config.toml
num_hidden_layers = 14
hidden_size = 192
positions = "rope"
rope_theta = 10000.0
bias = "none"
init_std_qkv = 0.0351
beta1 = 0.95
beta2 = 0.95
max_grad_norm = 1.0
schedule = "wsd"
dataset = "wikipedia_en"
Each number is 50 + 12 x the weight over the matrix's rms, rounded and kept within 0 to 99. Layers, rows and columns count from 0.

# q: layer 4 attention query, 192x192, rms 0.128, rows 20-63,84-127,148-191, columns 96-127
# k: layer 4 attention key, 64x192, rms 0.119, rows 20-63, columns 96-127
# v: layer 4 attention value, 64x192, rms 0.159, rows 0-5, columns 96-127
# o: layer 4 attention output (transposed), 192x192, rms 0.155, rows 0-5,64-69,128-133, columns 96-127
q20:45 41 68 51 41 45 58 51 56 57 56 41 40 57 51 39 59 54 55 50 49 60 47 38 42 47 45 41 26 58 48 66
q84:54 54 35 54 61 47 54 51 38 31 46 56 41 42 51 59 47 68 46 31 35 39 73 32 54 63 33 62 67 64 30 73
q148:59 50 51 33 62 62 63 53 36 42 34 42 55 37 47 47 62 59 48 50 43 49 46 47 59 42 34 60 52 56 88 38
k20:63 46 42 60 36 65 26 51 60 57 47 41 63 52 57 57 33 35 49 40 44 60 63 60 44 50 74 63 78 52 38 51
q21:47 64 48 51 39 50 47 51 38 52 46 43 70 51 58 43 63 49 53 69 67 43 40 56 45 57 58 37 60 54 39 32
q85:52 57 41 59 55 54 71 32 50 46 31 58 57 42 45 58 40 55 47 52 43 26 62 59 45 60 52 53 42 40 32 27
q149:35 46 56 53 37 33 38 42 53 37 63 52 65 62 30 59 34 58 49 53 67 59 43 60 62 61 37 43 35 37 64 54
k21:34 57 55 39 70 58 43 45 48 43 63 49 32 53 43 49 54 62 49 48 44 56 49 52 45 49 55 57 50 35 36 46
q22:45 61 54 55 49 44 57 53 43 64 53 64 68 44 48 46 43 41 40 59 49 26 48 61 59 37 52 36 66 39 38 53
q86:62 47 29 66 46 19 41 48 45 42 46 65 24 28 30 47 64 59 53 50 53 61 74 55 50 30 74 62 64 56 66 26
q150:46 49 48 53 52 38 54 52 44 62 54 62 49 49 50 27 48 66 61 57 47 45 33 61 36 52 66 59 50 41 66 39
k22:29 54 43 45 59 71 49 32 51 60 42 41 62 66 70 61 49 44 67 39 62 40 54 46 75 48 25 67 48 50 48 53
q23:37 49 40 52 44 57 53 43 57 62 54 56 62 39 49 36 35 56 34 33 61 37 27 31 47 60 54 59 38 48 52 53
q87:47 18 54 60 36 67 49 49 64 47 46 56 66 49 75 51 28 58 56 53 56 45 41 57 34 19 71 25 39 61 57 53
q151:49 52 64 54 53 44 67 42 40 54 53 61 64 34 38 47 37 58 35 46 62 39 71 53 45 39 55 61 45 62 48 32
k23:45 43 62 43 57 40 72 45 66 49 67 55 52 42 60 43 48 52 60 62 54 51 54 58 60 60 68 48 62 40 43 63
q24:38 45 51 44 44 71 59 30 51 52 54 45 63 26 42 26 43 70 57 40 47 51 49 47 58 42 64 45 21 37 46 47
q88:58 68 36 38 57 52 27 31 49 42 43 28 44 34 72 46 61 44 44 70 69 45 73 74 57 44 32 72 40 39 51 55
q152:80 63 36 40 41 52 48 55 54 43 64 32 54 35 54 28 44 66 41 45 31 55 68 47 57 77 55 40 33 56 53 57
k24:40 39 59 46 23 46 64 54 55 72 48 64 77 50 48 32 74 42 38 53 57 67 83 52 43 31 53 58 57 52 50 40
q25:69 56 57 35 49 55 48 76 51 34 40 48 58 47 30 44 37 50 72 44 57 57 37 53 53 49 43 58 43 57 31 71
q89:53 66 64 37 53 56 55 39 47 20 48 38 40 50 64 30 75 41 47 49 46 65 71 46 55 31 38 87 40 46 49 42
q153:37 54 56 61 21 71 49 73 35 30 30 58 40 31 30 63 57 40 54 42 67 57 57 44 35 52 30 57 21 47 66 41
k25:42 50 35 60 51 38 64 63 53 53 54 42 29 58 70 52 46 36 35 62 34 55 60 40 69 70 57 29 67 39 56 41
q26:42 42 59 39 47 36 33 65 38 51 37 54 49 62 47 50 64 53 67 51 50 48 59 60 50 62 48 53 51 56 62 40
q90:60 59 63 36 64 99 40 41 51 25 40 52 42 54 50 40 46 45 51 68 42 37 47 49 59 38 47 38 43 39 39 66
q154:42 48 64 42 44 66 50 53 45 47 52 66 31 52 61 40 44 46 42 52 32 47 66 36 21 48 51 76 77 50 43 61
k26:56 60 45 43 57 45 58 55 49 58 52 69 43 64 61 72 43 59 49 41 52 52 49 55 48 57 54 34 39 51 46 57
q27:52 69 42 57 57 65 72 42 34 62 56 52 55 45 52 38 47 58 56 59 38 46 47 44 70 58 47 38 49 63 55 30
q91:37 50 36 48 33 45 58 67 34 59 90 60 70 61 52 41 72 54 63 51 55 72 58 52 55 74 25 70 48 34 74 50
q155:50 62 42 67 37 73 70 48 36 51 47 76 32 52 85 45 47 44 54 47 49 53 55 36 29 46 42 60 49 35 79 36
k27:48 56 46 64 55 53 44 38 55 31 49 44 51 63 61 56 53 51 42 51 70 47 82 46 57 50 51 43 27 53 61 45
q28:47 60 61 48 65 58 52 51 51 43 51 40 55 40 50 57 39 57 62 23 47 52 59 44 47 58 68 63 47 58 62 51
q92:55 52 52 45 50 57 43 37 77 66 45 38 29 66 40 55 36 72 61 29 69 39 43 55 35 61 57 65 44 70 42 57
q156:61 44 63 66 51 58 27 25 58 68 51 49 33 60 48 44 33 64 66 41 54 52 36 54 66 36 55 45 57 66 39 71
k28:35 63 52 41 40 48 85 41 55 54 64 73 70 27 45 44 79 52 25 67 59 56 57 52 35 55 50 56 36 81 56 35
q29:39 27 60 50 31 69 59 60 58 46 58 49 46 46 55 29 59 34 39 62 58 34 34 53 41 43 54 40 46 43 28 36
q93:35 42 46 55 43 59 65 60 51 13 65 30 58 74 43 34 59 43 54 67 56 51 47 65 36 63 33 34 46 39 40 44
q157:15 30 47 69 59 50 57 34 49 40 34 34 80 44 59 24 40 59 33 59 37 40 56 61 26 59 37 38 49 33 48 33
k29:60 33 43 55 52 50 52 40 42 48 54 59 26 37 55 73 43 48 51 33 35 61 37 41 47 50 47 65 63 73 67 53
q30:32 53 41 64 43 34 59 74 48 31 87 47 67 51 47 64 59 57 60 72 57 61 79 35 51 56 60 47 62 51 59 60
q94:50 72 36 56 56 20 41 46 76 46 43 26 30 50 35 78 42 49 20 55 52 63 51 37 32 41 27 41 55 57 62 17
q158:48 52 30 48 48 48 51 68 56 74 59 38 50 70 33 60 45 60 39 61 37 45 66 53 40 70 54 58 46 47 62 44
k30:64 45 58 55 43 58 34 40 50 73 35 48 51 39 70 51 54 59 64 43 64 38 54 60 67 43 79 71 49 49 54 33
q31:61 56 64 57 74 41 53 37 48 65 48 44 45 34 46 52 46 52 48 53 53 47 57 58 51 54 73 68 48 61 74 38
q95:60 53 63 60 73 73 47 43 48 71 52 35 49 45 60 59 53 50 52 48 40 73 48 43 44 60 43 39 44 61 59 64
q159:59 34 47 56 50 54 63 53 45 56 63 38 35 47 50 43 63 41 44 34 63 54 67 55 40 66 59 88 69 83 26 55
k31:47 45 53 54 24 40 46 41 63 45 45 53 44 55 33 65 47 42 44 44 35 25 49 50 37 35 44 33 51 35 48 52
q32:52 58 58 41 50 56 51 56 50 38 49 47 34 46 59 54 53 55 38 56 45 46 52 52 32 60 52 49 53 32 49 48
q96:45 43 39 56 44 47 60 52 64 58 64 75 67 23 35 57 65 61 54 64 43 39 54 49 55 54 52 73 52 57 59 34
q160:58 62 60 52 53 59 44 47 76 40 32 53 61 59 44 52 70 48 54 54 46 65 57 59 36 68 28 72 64 43 60 59
k32:62 38 46 67 59 65 55 60 52 41 42 37 43 64 69 45 44 38 54 48 54 56 30 53 61 30 47 22 44 45 55 67
q33:55 36 59 40 63 48 50 34 66 63 44 40 54 54 52 35 41 44 65 45 49 57 58 72 55 31 36 61 66 64 34 57
q97:54 48 42 46 54 37 28 46 54 49 66 39 54 49 66 27 62 32 68 51 57 44 76 25 64 46 55 48 36 49 50 28
q161:52 35 47 40 49 41 62 47 79 49 37 42 32 54 37 46 64 41 48 66 46 36 39 59 34 43 54 39 49 62 39 50
k33:44 69 69 50 62 63 69 48 50 62 56 44 65 25 36 51 32 62 35 52 63 40 35 51 42 59 56 43 66 48 47 43
q34:47 60 50 51 59 41 42 60 50 46 51 44 45 53 40 40 36 49 57 31 42 64 67 50 47 41 44 62 45 47 64 49
q98:54 48 64 42 47 46 38 62 71 69 50 42 73 39 23 57 47 59 67 61 66 37 54 27 48 55 30 63 58 44 54 47
q162:43 62 40 62 61 28 70 71 47 44 35 40 49 45 40 63 35 24 62 46 57 57 25 54 23 52 47 55 47 39 67 48
k34:69 36 50 32 42 31 53 63 45 48 48 82 55 58 53 71 47 51 45 40 46 26 58 60 57 46 70 50 69 73 46 56
q35:50 46 54 37 40 35 48 49 63 47 56 52 53 48 51 51 39 57 47 44 53 61 53 50 31 64 61 66 55 43 33 31
q99:48 25 66 51 58 81 25 51 71 47 59 58 35 49 38 30 47 53 45 71 37 69 57 59 30 48 27 45 33 43 23 55
q163:37 76 56 54 47 33 42 70 56 39 43 49 64 54 62 67 79 56 40 63 49 63 55 57 44 39 37 32 60 42 40 42
k35:43 48 42 47 57 60 52 54 66 67 57 49 42 32 50 27 36 57 44 51 40 45 40 41 66 64 42 60 47 62 51 63
q36:31 44 56 46 46 54 65 47 48 39 52 44 37 57 40 29 49 35 30 49 62 37 45 38 53 71 59 51 37 57 55 54
q100:65 22 32 45 58 68 57 56 47 61 40 39 27 57 29 34 46 37 55 44 62 56 43 57 67 50 30 58 46 44 39 58
q164:51 50 70 45 43 41 60 69 46 58 56 49 46 60 38 43 45 48 42 61 63 44 35 53 40 69 39 47 42 37 27 58
k36:58 70 36 87 60 50 58 38 54 62 64 48 75 58 54 78 50 75 60 49 32 63 70 47 54 59 46 59 57 61 48 67
q37:55 46 56 47 44 58 42 69 46 51 46 57 52 40 41 44 39 44 58 41 37 35 38 47 49 52 49 27 45 45 35 53
q101:13 60 44 36 46 32 53 42 30 50 63 49 45 53 45 38 42 53 28 46 71 78 40 54 42 55 49 40 53 61 58 21
q165:42 59 37 33 29 63 53 56 65 60 53 51 48 48 50 42 74 47 35 48 44 52 64 56 47 48 46 50 63 47 54 53
k37:63 24 50 49 75 68 42 76 54 39 47 37 48 39 58 46 41 49 52 51 67 33 60 48 41 53 36 57 56 52 54 52
q38:43 45 68 47 47 61 51 75 40 51 60 36 61 37 38 28 63 34 64 44 54 47 39 69 34 52 69 61 64 62 38 57
q102:40 50 45 67 53 44 42 42 41 72 58 47 34 62 44 54 32 41 74 75 51 39 38 51 62 45 20 43 63 58 44 48
q166:35 50 41 74 72 44 51 41 50 55 44 51 31 62 46 51 73 54 55 54 67 50 46 55 63 43 30 45 88 44 41 65
k38:38 46 46 61 43 53 46 58 44 56 42 43 67 59 57 48 58 59 46 46 40 38 59 58 51 61 43 47 30 20 49 50
q39:52 53 29 30 67 70 53 40 34 56 51 50 57 61 48 36 38 44 46 60 59 45 36 37 43 51 70 43 36 46 62 35
q103:57 41 38 45 40 43 62 51 49 56 24 33 49 61 56 15 43 53 39 43 52 61 54 37 31 55 37 62 55 53 48 67
q167:40 40 65 34 44 61 21 63 71 55 38 55 50 24 61 32 38 48 50 73 36 52 45 31 65 47 57 72 65 44 69 45
k39:55 66 33 59 36 50 53 56 46 36 42 51 29 53 35 49 52 57 54 32 43 48 54 50 42 22 65 64 36 52 43 38
q40:42 31 59 31 46 57 60 45 48 62 48 53 51 52 71 31 28 54 53 29 61 40 41 35 57 48 45 35 49 62 63 47
q104:38 47 70 61 60 52 35 32 50 85 34 44 48 45 40 63 66 59 57 61 62 52 40 29 52 46 26 27 59 56 53 51
q168:60 47 79 35 60 52 48 37 76 54 55 59 49 50 55 47 57 67 56 67 66 56 43 48 48 62 40 35 58 47 63 33
k40:45 60 35 37 42 53 34 54 42 36 45 42 59 31 37 56 53 26 56 27 36 50 55 46 35 40 56 62 41 58 46 49
q41:39 46 50 59 47 41 48 57 37 27 53 52 45 42 65 59 60 24 63 36 39 56 47 55 27 58 52 51 55 41 49 47
q105:41 41 56 44 48 42 45 35 69 53 60 60 32 56 73 26 47 62 73 55 54 57 40 51 31 69 67 55 68 51 22 65
q169:36 44 78 41 46 52 56 56 59 41 75 45 38 46 79 45 52 62 50 43 60 62 56 58 43 79 68 44 50 48 56 69
k41:60 45 44 60 52 53 51 48 56 66 35 51 55 48 37 70 44 35 43 44 56 46 55 54 64 42 41 71 53 52 47 50
q42:66 47 45 60 59 59 33 65 54 50 62 51 43 45 46 33 67 43 47 58 47 41 56 46 48 63 67 65 48 58 50 29
q106:83 42 47 18 52 48 43 46 52 40 55 47 44 39 34 67 52 46 23 49 38 13 36 44 35 41 86 52 55 56 56 41
q170:76 50 49 44 45 50 45 58 62 65 70 51 44 61 57 74 51 50 48 44 42 49 57 42 38 64 40 40 71 42 72 29
k42:36 43 60 54 50 42 57 47 40 34 51 42 61 42 54 68 53 53 56 66 39 63 51 36 63 58 53 45 27 51 58 48
q43:48 44 56 51 57 28 52 39 43 59 43 66 47 59 43 50 49 50 56 55 53 53 17 61 37 41 42 50 68 58 51 45
q107:32 47 81 59 85 57 38 40 50 58 39 07 83 53 41 58 59 39 50 60 47 53 33 48 40 51 67 43 71 39 54 44
q171:52 45 34 50 61 57 42 51 37 56 65 40 54 42 49 38 62 41 61 47 47 34 59 57 74 45 59 68 49 44 56 55
k43:62 36 62 47 44 30 68 59 44 53 41 81 42 43 51 55 49 51 44 60 64 22 72 42 44 52 30 54 37 51 28 62
q44:45 49 53 49 43 35 56 40 71 45 28 47 46 48 46 56 46 49 56 45 54 42 58 51 52 73 50 39 47 46 44 43
q108:47 57 43 41 35 64 52 41 62 40 61 48 25 48 11 33 61 45 46 64 66 37 69 48 45 37 81 52 30 44 51 54
q172:38 49 35 53 29 63 65 47 51 40 53 56 36 46 42 78 57 40 31 54 39 46 51 67 57 12 50 49 56 48 29 63
k44:51 43 47 40 58 60 30 44 37 53 42 43 60 57 73 31 35 48 47 45 39 55 54 58 35 61 48 52 64 38 55 47
q45:36 50 28 38 49 42 54 66 33 33 51 60 62 30 44 45 41 57 44 40 41 61 25 62 71 41 34 42 41 60 53 51
q109:53 42 32 52 46 45 61 60 37 51 76 56 63 63 42 58 31 62 31 61 41 62 62 41 27 53 44 58 62 66 33 63
q173:51 35 46 46 32 39 34 62 58 59 34 49 72 47 43 72 41 43 30 20 80 48 58 55 75 36 31 51 37 46 41 44
k45:38 69 32 76 40 59 45 50 61 60 41 48 53 50 37 48 42 27 77 69 40 46 62 51 51 56 44 45 49 52 46 56
q46:52 44 62 40 71 37 37 54 41 52 54 37 61 58 63 57 56 50 51 41 59 44 48 43 57 46 61 37 65 53 48 48
q110:44 34 50 44 37 59 48 52 47 54 40 51 72 48 53 53 18 73 64 58 49 62 38 60 45 41 25 61 27 65 61 32
q174:42 53 53 51 42 38 54 45 65 39 50 61 47 50 56 44 44 74 52 52 50 24 43 47 52 47 50 45 48 25 59 32
k46:31 60 48 52 56 72 61 41 27 72 49 59 28 47 54 58 47 33 40 61 47 58 68 58 67 56 55 49 70 33 43 81
q47:50 49 52 61 74 37 45 45 55 59 56 53 47 48 57 42 54 35 32 55 50 51 61 62 56 65 32 58 64 65 64 49
q111:47 81 38 65 58 46 60 62 25 40 57 37 70 32 30 35 61 33 48 74 59 56 51 46 63 64 45 67 64 51 72 24
q175:34 60 59 71 70 61 45 65 42 55 49 58 55 42 36 47 52 46 34 62 61 37 53 48 46 39 51 24 34 39 55 23
k47:48 19 52 55 23 32 49 61 43 51 40 50 50 52 63 54 41 52 47 40 48 40 57 28 60 28 53 58 41 50 43 77
q48:53 34 56 50 32 46 51 46 45 31 54 45 62 46 52 49 44 54 54 43 63 60 50 47 36 43 68 46 58 70 63 29
q112:28 22 51 56 67 39 41 22 66 71 48 12 49 50 71 30 52 30 51 51 48 68 45 47 30 44 44 37 65 54 41 34
q176:32 44 27 46 51 58 39 55 64 51 44 29 65 35 39 50 52 56 44 48 62 52 52 29 53 49 44 80 34 61 79 29
k48:63 51 63 63 38 62 53 56 61 37 60 76 55 37 46 71 65 64 31 45 31 61 48 52 39 43 53 51 55 44 55 68
q49:58 33 42 60 60 51 55 26 48 57 66 39 68 44 48 47 45 36 55 56 41 60 59 49 57 46 52 40 64 41 71 54
q113:71 59 62 50 59 57 64 60 47 35 72 48 50 68 32 38 44 54 66 44 34 14 71 45 74 48 56 53 45 55 58 46
q177:40 39 49 59 43 51 73 49 40 67 50 48 39 52 39 21 25 60 72 54 50 44 42 59 59 50 55 55 36 36 62 38
k49:56 45 42 46 57 25 25 48 46 58 29 26 47 67 50 43 56 56 42 49 60 50 49 46 45 54 27 37 47 54 23 59
q50:41 65 50 34 57 61 41 76 60 36 33 58 42 52 58 41 58 84 40 70 53 29 54 53 52 56 54 46 59 64 44 65
q114:64 60 55 25 31 31 58 67 66 54 52 58 25 50 58 70 79 32 63 43 57 61 66 43 74 49 50 32 50 40 73 52
q178:59 55 53 50 42 57 50 61 83 49 35 42 30 66 63 51 50 44 53 40 20 53 47 51 73 63 34 49 63 48 46 52
k50:50 53 35 27 68 45 47 38 23 62 62 63 33 64 30 38 24 70 45 44 57 45 55 41 44 46 58 54 38 28 48 37
q51:64 61 56 43 44 46 57 84 53 58 74 43 56 52 12 38 52 58 47 43 54 50 40 54 67 46 36 52 67 36 44 50
q115:51 44 77 63 71 71 48 61 27 31 54 44 49 69 32 39 52 29 68 65 59 68 47 73 50 61 53 24 59 59 61 38
q179:55 19 46 39 59 09 48 71 57 40 39 68 70 42 69 53 42 57 67 60 37 58 55 61 54 60 67 44 55 50 56 65
k51:53 45 46 56 32 39 30 23 48 47 48 46 32 47 40 49 57 59 48 60 62 66 50 34 62 30 51 48 29 52 60 44
q52:61 57 51 52 53 44 45 45 57 72 34 51 69 47 61 51 66 44 40 48 64 43 43 42 39 51 39 44 59 55 65 55
q116:61 43 60 50 36 53 53 23 48 33 39 47 32 59 32 44 51 75 54 60 50 50 68 56 45 28 46 75 71 54 47 47
q180:51 39 61 40 52 41 53 42 60 32 57 38 31 68 53 53 68 47 26 51 40 56 39 65 44 58 51 46 49 46 37 50
k52:57 47 35 50 59 38 32 59 80 41 43 59 61 48 43 61 46 59 52 46 59 55 42 65 43 56 48 31 51 57 62 55
q53:47 44 67 65 56 41 44 55 55 56 45 37 70 49 38 46 45 29 45 64 39 57 57 33 44 52 36 50 54 59 44 57
q117:48 44 31 54 71 46 61 52 69 51 53 63 19 52 48 57 41 44 77 65 37 29 48 40 43 50 66 44 65 46 50 59
q181:34 63 44 53 68 41 48 73 48 56 43 49 34 36 42 51 61 48 59 52 45 47 41 37 47 63 81 64 72 49 47 41
k53:50 50 55 45 25 60 54 60 46 36 59 48 35 54 55 65 57 46 47 40 60 62 46 65 57 49 56 46 20 36 50 37
q54:58 42 63 55 63 50 33 49 56 71 41 44 41 63 48 62 48 51 43 53 34 45 52 44 41 52 67 42 47 56 43 49
q118:69 44 67 47 27 55 63 10 71 30 36 48 40 42 65 44 60 67 54 51 37 27 54 39 43 44 53 76 37 33 61 54
q182:71 40 47 21 62 51 70 28 53 60 50 39 65 64 61 56 57 45 40 55 63 42 66 40 57 46 80 37 48 60 45 34
k54:53 70 34 30 37 40 45 64 47 52 46 76 38 51 57 52 41 45 55 62 36 38 38 78 61 42 51 38 60 35 35 44
q55:41 66 56 52 46 27 65 31 27 37 54 57 58 45 62 53 44 49 30 29 64 55 61 53 40 28 49 45 47 53 27 47
q119:46 49 47 48 77 55 46 69 29 59 49 53 54 36 77 41 56 56 68 43 69 46 31 64 45 52 57 00 45 38 61 24
q183:44 36 29 47 62 45 37 63 34 48 32 52 24 44 78 55 32 55 37 40 45 59 42 62 43 65 54 30 16 55 33 52
k55:36 36 46 64 50 53 52 49 73 59 39 27 71 58 30 53 52 36 48 63 60 40 54 39 65 51 52 52 71 70 45 64
q56:43 68 16 50 55 47 58 35 51 54 52 57 65 54 61 43 51 41 49 47 46 38 53 41 54 44 25 42 39 50 47 56
q120:75 34 56 33 78 64 35 54 78 58 37 54 69 42 45 50 38 62 49 54 36 57 44 53 26 85 52 51 66 29 56 41
q184:40 26 47 52 46 64 29 63 46 60 49 45 56 43 52 49 40 58 51 56 49 55 49 77 56 55 30 26 69 29 43 42
k56:40 50 27 49 54 46 59 44 41 34 40 48 19 55 60 70 64 44 54 43 55 52 44 64 25 50 55 47 62 54 64 50
q57:42 42 38 47 38 61 40 45 61 49 61 59 39 54 38 56 47 51 73 63 47 47 43 37 54 38 45 54 48 33 53 47
q121:57 70 65 18 50 39 47 38 55 66 77 64 42 74 52 55 63 47 37 62 65 43 70 81 62 43 48 54 50 66 39 58
q185:61 68 43 46 30 28 20 33 55 46 67 61 28 35 26 68 41 49 51 48 45 54 37 42 29 57 44 66 53 63 29 35
k57:49 53 53 38 39 40 58 70 47 61 50 42 59 50 53 46 46 37 48 58 54 57 53 54 35 56 63 52 27 57 63 34
q58:28 51 64 29 53 72 54 54 58 35 39 44 42 70 52 50 37 54 48 60 57 57 43 72 50 65 60 46 52 66 50 54
q122:67 19 78 40 25 38 46 65 57 60 33 67 73 44 60 51 38 40 72 59 55 47 63 47 25 45 26 46 34 47 43 55
q186:89 50 73 41 51 60 26 55 59 52 53 58 71 46 53 53 55 56 53 47 51 61 33 57 51 49 51 70 49 46 64 34
k58:57 47 57 43 43 62 63 53 41 40 64 51 46 51 43 55 60 28 73 27 45 69 52 59 30 56 58 38 66 45 51 45
q59:57 53 44 47 58 59 34 42 60 43 35 50 46 37 57 37 42 58 60 53 40 37 50 60 46 31 40 53 59 51 42 56
q123:55 27 45 69 60 55 64 63 30 40 41 66 47 56 70 67 61 51 42 42 28 16 57 42 32 54 38 52 61 42 38 35
q187:59 63 52 52 52 47 45 51 46 54 40 52 19 51 83 36 32 27 55 38 44 50 60 29 73 54 54 30 31 47 45 44
k59:45 55 59 32 28 44 46 71 59 61 60 44 63 48 48 45 50 42 36 52 62 65 58 64 75 73 42 47 28 47 62 49
q60:56 54 46 39 63 44 49 41 45 60 36 64 25 43 64 52 64 33 49 50 63 68 58 65 53 33 45 45 36 38 50 43
q124:44 50 74 22 50 45 41 74 35 50 52 62 33 60 44 67 40 35 48 44 31 62 41 70 46 37 32 40 56 30 33 43
q188:43 58 89 54 40 49 45 43 42 46 47 49 27 49 39 59 55 45 43 67 58 45 49 78 51 31 54 45 54 37 37 34
k60:50 45 53 39 48 36 55 35 48 29 68 48 55 41 49 54 52 56 43 43 46 52 65 38 34 52 79 55 37 72 60 52
q61:38 56 42 47 47 43 53 53 48 47 67 48 58 56 49 38 48 45 34 51 63 39 66 56 45 43 59 40 61 67 42 53
q125:62 65 63 58 51 32 46 41 28 52 36 57 35 55 23 77 66 62 28 34 47 70 48 74 47 39 41 49 48 64 75 50
q189:54 54 63 37 46 27 23 60 57 65 43 25 29 46 54 53 67 49 57 51 49 46 56 51 50 41 50 48 50 71 66 43
k61:60 58 48 50 60 63 47 60 54 68 56 56 78 46 51 56 42 53 38 47 66 45 46 41 51 53 44 65 42 46 47 46
q62:49 56 48 51 61 49 47 31 43 43 56 48 60 49 54 43 45 57 52 60 54 48 47 63 32 62 63 50 61 57 50 50
q126:64 31 31 39 39 46 63 24 62 57 38 56 55 40 53 50 44 51 50 55 50 39 47 36 53 55 42 49 43 28 77 44
q190:44 31 46 71 52 36 69 47 47 61 59 64 57 42 43 40 29 42 53 60 49 26 49 64 48 47 59 62 29 61 63 47
k62:42 53 67 46 47 49 40 39 61 41 59 45 55 68 52 42 36 51 38 50 37 51 41 53 51 61 40 40 35 47 23 57
q63:29 33 55 49 57 50 26 53 59 36 46 55 60 35 38 50 38 61 30 44 49 41 48 71 48 51 51 45 49 45 47 60
q127:56 28 56 58 47 49 22 31 49 46 25 53 54 52 46 69 66 57 62 58 45 32 37 65 36 83 52 37 56 40 45 40
q191:55 56 44 55 63 75 52 59 44 22 52 63 46 42 55 49 49 57 20 28 59 59 42 43 48 58 47 46 63 65 41 47
k63:72 56 49 52 49 37 52 62 59 73 59 41 48 43 39 49 53 48 76 57 51 59 35 53 48 42 68 68 47 68 61 61
v0:62 57 69 51 48 42 51 61 57 46 43 49 66 60 41 58 26 54 46 34 47 53 48 60 66 38 31 42 54 48 55 61
o0:59 57 40 39 38 46 57 55 51 50 57 58 48 50 32 58 42 31 38 42 48 53 30 44 31 54 61 52 56 33 64 51
o64:47 25 67 69 39 42 82 52 63 55 56 43 64 58 37 52 53 50 65 59 50 51 82 71 48 74 47 65 63 40 54 36
o128:49 66 52 69 35 34 35 54 57 47 53 79 50 50 58 41 38 51 51 50 43 37 35 41 72 61 46 70 44 53 65 54
v1:59 49 31 55 40 47 54 35 39 67 27 43 59 62 53 36 32 45 56 50 49 48 23 63 54 65 48 48 41 58 64 53
o1:44 43 54 50 42 62 74 37 52 54 66 53 38 59 58 56 59 50 49 66 63 43 55 74 44 60 46 56 38 47 56 27
o65:46 61 24 35 47 51 54 51 64 60 24 49 46 37 61 53 57 38 60 43 33 74 48 47 63 53 63 68 46 41 61 52
o129:46 41 51 40 46 41 51 47 70 31 65 43 65 43 34 53 66 65 33 42 59 74 33 56 45 68 53 63 48 54 59 42
v2:57 42 41 37 53 43 53 41 39 59 27 26 39 57 43 71 59 37 43 39 27 48 72 57 65 50 48 38 71 44 57 46
o2:38 58 34 60 53 60 60 52 43 50 50 75 62 49 50 35 48 52 36 54 57 49 36 56 35 51 38 47 63 40 68 33
o66:62 66 28 52 51 46 35 46 55 44 40 32 51 75 45 61 62 42 47 33 33 27 82 47 51 52 47 47 55 59 33 52
o130:56 49 59 58 49 55 64 43 49 36 30 45 43 60 39 46 69 65 49 89 48 38 60 52 60 49 18 43 41 42 73 54
v3:57 54 52 52 71 48 42 48 49 57 46 29 76 70 57 49 66 32 39 63 42 53 23 38 50 55 52 54 33 43 51 32
o3:43 52 52 23 59 55 52 21 45 40 65 43 48 63 25 24 54 48 33 73 61 45 53 37 33 55 48 47 23 32 49 60
o67:56 54 48 59 46 73 52 69 54 52 46 59 58 58 54 58 70 59 59 43 31 65 49 43 46 57 52 38 57 45 28 46
o131:44 71 65 60 70 43 32 51 48 64 48 32 56 41 62 34 64 39 56 31 50 58 19 47 60 42 53 74 62 41 36 34
v4:65 62 50 60 57 67 33 66 45 35 63 36 46 45 47 34 34 59 51 43 73 31 28 44 62 37 52 63 29 30 78 59
o4:68 49 53 39 65 45 42 55 51 63 26 82 44 46 48 41 40 56 57 52 54 49 51 47 47 61 54 49 46 41 53 29
o68:40 38 46 72 42 54 52 48 55 31 55 54 55 37 63 31 48 50 27 58 68 54 47 59 49 50 50 41 32 26 52 48
o132:36 47 52 40 55 60 54 57 34 61 45 54 40 48 30 54 40 42 45 60 51 33 54 69 48 42 54 56 35 38 58 61
v5:62 43 22 59 54 43 44 52 59 45 42 52 61 42 58 62 40 62 46 61 41 26 51 50 38 57 36 40 31 42 36 25
o5:48 51 54 40 47 76 38 62 59 49 53 48 53 58 64 78 59 55 39 76 47 70 60 40 51 40 35 28 51 55 23 44
o69:58 60 41 44 49 50 40 66 50 54 37 53 52 71 69 38 52 50 59 54 57 47 63 58 58 35 33 35 42 34 28 42
o133:68 39 39 56 44 60 20 31 64 48 62 62 50 48 52 67 56 62 32 33 35 21 47 51 53 56 66 48 46 64 60 54